{
  "n_head": 2,
  "n_kv_head": 2,
  "vocab_size": 2048,
  "norm": "layernorm",
  "positions": "rope",
  "rope_base": 10000.0,
  "init_std_o": 0.0101,
  "init_std_up": 0.0573,
  "weight_decay": 0.08,
  "lr_head": 0.0074,
  "seq_len": 512,
  "z_loss": 0.0001
}
Each number is 128 + 32 x the weight over its row's rms, rounded and kept within 0 to 255. Layers, rows and columns count from 0. Numbers have three digits each. The size before them is the row's rms in percent of the matrix's.

# down: layer 6 MLP down (transposed), 320x128, rms 0.147, rows 245-275, columns 0-63
# gate: layer 6 MLP gate, 320x128, rms 0.158, rows 246-276, columns 0-63
# up: layer 6 MLP up, 320x128, rms 0.16, rows 246-276, columns 0-63
down245 104:154131135118157131129105087151151109056138129112152095123112112109074129107134154112136091216130155108093121092111099126156139091134107132087160123106150157169106143150086171064130087164196109
gate246 108:140148127152094177125161103071118116138176113113100150154109102100143138143158134129110185093111114168150195167100111152088138103115152151125123076111153115077134191106120095169144146119152145
up246 104:139140152138118128059154115138135116121151126106159130140152104115081141143072178109167117120097130080203119116062118151120149199123062180184129147119138150096107187152198200196098128155164144
down246 105:132151115179098098151183063118123118128124103121107128156108169155140091139185174096094152107095106141108104146085106113205104110106094167176121148175150115148030140110124154143142099120171152
gate247 097:138174135149063101124173139090091146115130109169142129141141161147113107107131126142116111057125129147170164142162136166059165084076113113132097180135172130108097058074076165142127151122140101
up247 090:138075126104155081174111046104101145144112110084123153092083110119066170144115120112155140141062202152142136100097123068090110159095145148093056168139131129186156154149157135102144116151121185
down247 091:132125198091061078114143114087124121090148194099102117166149124152149113090164128186081146132123144127179174158167171110118118115111166089134107138101106109111158090094073157155135127158154140
gate248 100:122166118138136154147157114114161144134132167151113180116151136120096096135147092157091152114195153144095158099113113087154113114172094118143125149126060173160142152110134106142146134185143099
up248 101:159115135136136107136116089129123104165104072144148098143145150139136129134183139138128130056158164161142168107150105105123143068173123113159183073142115136136149146173124052130136097112063091
down248 101:115136153139150148082119170120085074149164089105156113039142137116085112128138199147093123094134074138153120197100153092075132072187186117123124100112100132121135135113114189156158123153144162
gate249 096:097106149139123161064126154122089140138089077095122161128149140161167137107053070096124088149101130120157136093120145115123109135146127150093149101139096083132132084061128098100086148110131124
up249 098:112079153165139039129140119144207116168069137120112112077113149125091085167142110109114112162089104169140121127134143171127148189151106091141113156098111165195101121106110116088117098156127089
down249 095:101120167115112115119135124146127096147057137100073147160181119128160214168133114072154114094163117095108106132130156123085173118087119145068211105171131154127132127132118139165116125085174102
gate250 104:131159156161138148198114088100154091112117129197119168091125146103065149142135115116095159091141137055069143125125119151167091181123138154184129150088135157112071170110148175127123101172090145
up250 109:130190097122076151127107142150162143143146114124163133115063111100148156137155111136136120162131084137129167169073122144134142125159135123139128119111141114127178095053148155105073107149119188
down250 102:169108095147102127194148116182144159112189171095149129125161123135131143090106124148151160120080125149188170067174103183138095130117133087147089161116125105117146146178069123142109133148114157
gate251 102:092084085083130141098125126082137153089114156105062083142223091152147163143079099072117151082151121130134110119156111123079169164150151122117162173164182064174116123158127111157154167143120122
up251 097:173130162136142150129081180121075092106111101072153165109115151160113156161119102150115149125107106143186088115129116130123112100102119147119163159142138012095107106099129127124131089142103125
down251 101:193104101151085126130153136150115145157168125178124174081125077125095103143125116130075089165104153124112124114127158054120065084088084185088141084088142161097116177131109150050086125112150131
gate252 101:114111076101119169189113158093111160143127116109099158049145130124137178159135145134098170136133135156153156132143169114105114144156073097160137188095058094075136106098128115128104104142118113
up252 099:143166148102090161108180112183118134083078162093121118113122162143132156136123150165067109085189137136191118159098103129142084111154133175150119130177147138168185097096083093146152175125148161
down252 103:111110123143140138119143090180187102091136129110151168162144179116093123124124131149158132176087111096132120128142148123083161102169145095165119132128173163088086101081131090109130093136160138
gate253 086:137120141184028133142108131100130103122125106142109184149080082154164135076129199090096080127139100162105180109103112091138183140193103166065122130132126162120087148073107079118132189116158143
up253 096:102161102131095113104172097065165135132111194087155157151122073134157124155137204151127116128175183079126132136192159114101158143100156128191116111170131130128166076124077098160115183204179079
down253 098:169156183132115209133174123151106156116104094121102127153124133131069130187141107113090136147127149202113152123141130088119118190095118109168128155155122137125097113073094122101175107136158212
gate254 101:093068157086110178140170048119141158096135157126151102097156152137104147082082189084147124161125089167121147141129137167165119147093101120153092070152150113082186146124066085132168178160118221
up254 101:164130091145087148132106060132109073120145115117147088092164108171101080153144188151122107080167112185143175089086183123112150138116183135139112124133118146180120168148154173158129098185112120
down254 101:125162097108209140169123113116132121127160082170065170132105125106125154169173123104124110139138129108079152126144156109082135080148088111150161124114086104108125072136111155135182158070162151
gate255 097:127071142165135156123170119119086102131050135127119117109152149164177127088064080132095016179099102130139145084161063093143142125122159123119059150103143113196099137159087084139125188159093103
up255 106:105128155139155076111147142114149094083122181126142122136168235092139164081114166104098133180131133114109143091122106050171131128116137120134134124090098123139084155169125060130119116125071112
down255 103:077144124194128081197092162128155119190153092073152094087143123144184153112091072188102110104091103070151132121150157165172143132082090142114167113132114082127175149119163110120146144192096189
gate256 100:153132171140154079164133160099129154112075184099144074117118137143170145160123133152141126102082114075126142124108145152151135152137150173123138176109181050124135139170122115106125126118128147
up256 100:142149097129188140160153078122152128126137116112082156091176179115140159143136071128136060162153100107135103139112058091148128162099112063150145158102182173171128145169150092148153104098112110
down256 101:155075095138154077120112095091106172176170142121172099130132157096118175140096107129000128094097157158082155136096175176107111156152092116055145117169151147161164146158138120152144118154152144
gate257 105:138104144132173137028144153094125184098110123137134065131172106118123162118078119140106107130124134129133177129175121193102204164198115152153194132131147144138154141117141098150138108130105095
up257 101:083125105106174082057156124143169097139142124135136110211134174180122106113197099097117113150134114106101094110112098106137160140153114040119138111083126155151144109121143092135111120106140109
down257 102:166109124106187199121098146071136143090164062131139110093163096105188141153084143155134161155158116106150146109158188119154222147165083136144170161152100174131118097114147114117120069200107096
gate258 100:133131107164131033114164100122101120055100077120188141073141135144116141070178077144079145126090203179034125133164143176158131130131142084151080141131084131133132120115173144135114160120145134
up258 100:046086155122115167104126199121163131136108126099170102122139085173078121124140115145084110090115104113094169122131110131134136078136168125067184128113116106117123082097108141088097138067081108
down258 102:140138141123115162137063116126125135072125141182122167172110161169109139172175156117131093161117082143164078106085136085070129135153103078088199121117155122160103128142120069089181109112078116
gate259 105:137163097033133164082143150069117162183100068112186153092164120123070158132080132072115143129037140124112135125105146097121137115083174138153109164165117093124089073145102124152128066101157151
up259 102:118073187193159155146145122116144138155120167178150117121113098123100151164144207189177103111106087176089114170138125182097151095132130171154132177145079123128077116151160078127146073068131113
down259 104:103116099117132142116100150162130217131143122117218172194123189172183080141134092118134185159128090126131099184071108139158127082161109086119069080154142126124119122128140155179133170076123123
gate260 097:081079134059113111105087137109071149073110162127146148104197115134135170131146205139098116159096098164157114119114146127143119177143184169119098167146156077115152145160158163144085134083120114
up260 096:103209136185126101208132121124107142151131134136128123046120150081149141170130153144115130120126108126146182118109122067094167119160146168048173189154181097093113149066172153123080134104110130
down260 100:113141110117112183104116139155106079182152080179096145100084096111127155135112128123085095162148141164095119132165127170097077124091143112151092075124096171116134096098073165105133120128137129
gate261 088:108088189136100102180085172132148119100165151137083116113124144092079153160107132142147135155094076091195069133174123130130162099184117074090159164125161118121126107128166171097108165145100124
up261 087:137150114161170175161086096121167126141138167158083176164187146135077110141138122160114069176073130091020120144154138139190155113121156160104175120132112127096096102182102151085120147121110134
down261 097:131107111120137175176137137071154067081110120088214096154132160070173095104115092132135163066154151144067131107131088113111147174099075116163063134131157094131151155095106143141111152087136098
gate262 084:117140138108155124163112183083154154065152209130080130172100150124133149063141120068125103133101099161124111116098072139185150081107111056102079168124114117164119100105110075154196121116062096
up262 088:159119148104093115161042171163138145104116099121145178176065111100200143123100120136126167121103132132133142102081156087090121121116162162066155124075113155133149151126170095133130140132163120
down262 088:076119175125158121165056126135094096086139179075122136099175131072107147105107094121182184093099085173154144158102122112135123143064076143160101108123090137137137105126084130174170127105105150
gate263 105:133106142105122164179108135142119145165120148117102146200153093180164150076178101105163180003131131078152113158114082144091173121109105146149112163090166082124142163105096132142113152164112175
up263 102:166140143150180109073141151172141121092132118203147138188139149164159077161142153121158116140147107174102131077123174167141150113116126095165145145150107132098097157168087135098131162114130144
down263 105:136131153061161112077091125133135059110132153119070165143141123085191130123147140129151179057172078121141176146106098110116087104148213117184130167114157144134149108109076118091119146132102128
gate264 091:111069108114129166152188172129087097189105167166146104141154166136124114072138143203152122157119097146086162133077128127105099073125134114157097112152119148094178163150081104154121092148165137
up264 093:141133130172090068122086097155097094122073087148202131139152109109156171077100102094143099089152120095161099122137156167160113161122122056098058112119123130157128146144145135145076106123110131
down264 089:156150160103087173153135161053116128147097113146145117123160100084136073144097127148112137091154156141090139157106085089171133104143193138153112076124213120129178121131141142107149139101134118
gate265 102:159089124150190134115123132086192126108031138153124117165153048135119135132105161178115191168132135165129122113137113127144086176081106169111157104142168097142111136074156121186187158156081151
up265 094:132168130066112123124163111166133178146146156148182169133141075166132132138140203103115136072114120132078127139094195174073153108116119109161162178096143153125134122114131033137144189148065110
down265 098:107154140144124095105073144089184086188112097132135141191113166128032127169111098135143133140114088171159096170182113150144045143110129171143069120206167047164152124123082186145144138128167108
gate266 100:119214088123099147096180132158103152080083187157134094132148101131171126112179087129151146175115073121121129163119127083130181160166131125131115117126112148077132143162146059124103123130180178
up266 092:093050146151107141136138133101105108129160147119113060132139083123076101108111156112102172112153136052171152094135152107132074101172070146143139124174157134167092131061085126125129112192023110
down266 094:176130124109147162179132082114129083087137053153122113117117117124108161085084128113158109067077104147116153086153111142116152139156156102089119089123166130078238194093119141110135112138144153
gate267 106:129131114126084134154132120063088126105129107134139177101112152122193143065126123155121087144114207114137109087098136149155110163105113167169109152173091060126169182115145143117142136187147044
up267 113:100077145113131133067165123140096150132134090083128153145139167094098166140114175083183122178097124119134127123071138144121099126126112081089128107161162159116078060122122151107065120147131132
down267 114:149162119127142135113084106126148116101119153131146127135099170116118135129115162120144137133159154119140134097131175120173090141095117114121113081112144120095067113181102109170099150064069098
gate268 098:130075133115242109120161148112103111126196162148135105127157142053104107078106161100086133142111111140113120113117120116133075093190119106099095099181133108140200143123134162089089128169134158
up268 102:103112040120155109155178118172113168131212141165117124129124179190084119080141116068105139113155120074134077151123080117146145150145119159113146110159163174142101156105129153180078098137149101
down268 106:101137135141135117169033105143124199175125074142101167107120168111043124166135137114125081110147167049157107117068110114095100144107123138168100162128141107100101137068205162164128134153087115
gate269 097:148132117085123105148114150080086129116122086109152153109106044101156140071129098110101142127093122073082122145083099174133113088170097143160084109172198112138108092118089078087205096165091158
up269 096:170192169095122142091142098233137139137049088134158148201099117135090132116154105146078106142094127120093099149139108112114147137122189150102118161073173071074130122116138171165116154135186107
down269 094:120137138138132141178170159074176074140145054215154125083134120126102117107168148141107162133086097131175146142151152109145121087155108203190120132154137100104193160110166158095151109130105130
gate270 108:118119095101081100099078169111131177174175078105164151116154176121130121087116135144139097085103105155110119093133141194093176068150117104045159165138127155134142083062151121079130094176107132
up270 098:142131144151082165147208131154108091135077166080097125110163142114104116145057139149186069095150117135160149135139093120119200144128134060116066104093084186171101094119138084119140097099140121
down270 104:083160137160128146175097161181126110128107145138138124143095131136079081048137142101184165150137184133121087049167110127103114163145142135147159120129135085102114143113135131109116178119125081
gate271 097:128107140141133139110115150138159111138117111099156165119138125194122184115121128087166098133126128071108160125138192182119120120140133168060095145090198089076132140114116118131158121154143121
up271 101:138133128122167130138073121219111116112144120104122100149178185157162153109120135145198162144125144137072113087130154127082131119166099126100078106169143151146143194147161089109126066109129143
down271 106:093123088079126076116121165186168132169107141102119133143186101118153111138100129086069153028137149174111098072142147139163078167156086136142134118114091127102094102112106108180151036130172139
gate272 103:155096138138106112105183139085159133147104087087134107145174153153165108149148127122166064084066144103073129143109133132139122155102149140154130057104166119155112091109090095111168087117105142
up272 107:111166137048163105152166111101118095076148087108110168106109139116128089132114145121222109106132075103132092178078122144189158096121131110150113150139094060137132120125104100181141137132105160
down272 108:135104196146168118099155124169107105093137110174113117113088175161082096137108097131167171089134107140137090123101161143111091137125158134161070099176103096147071156097169152139152105179118191
gate273 098:131108095136181117104208145113092099099068158164125155192160183155176101116130123118115111110134105174107129096134144151135150102137091105133166136132140109087091085076205110078182109148120137
up273 094:122057128169112108161095082124078059127085164145095130088186083171135174102101096119121129103056125155121153135101138075128079153155154156084102109140134084133159112090144165129075194197109071
down273 087:074161182124174164139152154108109125126117115076066073159102089059112127142192103121116126156113145132138093136124094128135165141131142141160088145156152134103073123153134145178147105132150219
gate274 096:110135139136151146115143133113116096134092192092107154185205159041191179131143128187071107148101142132159112130066121125123112132171156133129090124071142121144134134119141120112127098099114120
up274 096:083120100117128170141108184145159184155098164188112157128108104117137170120143101158129112174120102134117071139101123132100072101144126084127097124136154213208171131139172099108119196100133158
down274 095:184086116108168118124104034115113191097152114118108158159166157077108110133141108140109130108156140095146141178112126143126128158138137099164140136182130093103131195129093082003149095151126215
gate275 097:100132111060144097114131139150118163112064140097113161152108151190167138075109084175125111139069196163107130117139110144113123154109099091175196122138184143100132102127069103132149122102147166
up275 100:124091090105112133200096175111099148162191168111088205138105150138141207126143123099111111151095114119096148103195099091152122176144071151169187146123105149143103111117129119125140142170136188
down275 099:115140181161091070087135167117168118137176096125175148054173158131156147103114122133130111106141082095162108135133156125184103056125121117076113154074121138183116093129098095149090112120170099
gate276 106:162106153100164112095125135164172101121121043121105087132101094096084106109135135175097167145162065193136095134101119184108131129118103150099123141130165090133093084122097114139137210144073098
up276 111:143196123152086139163148117132117115084148098178186168138131119126125184128128175136142174124141088107072156116165091112141099121142122160167212106118095117089083087090137151169138189092092164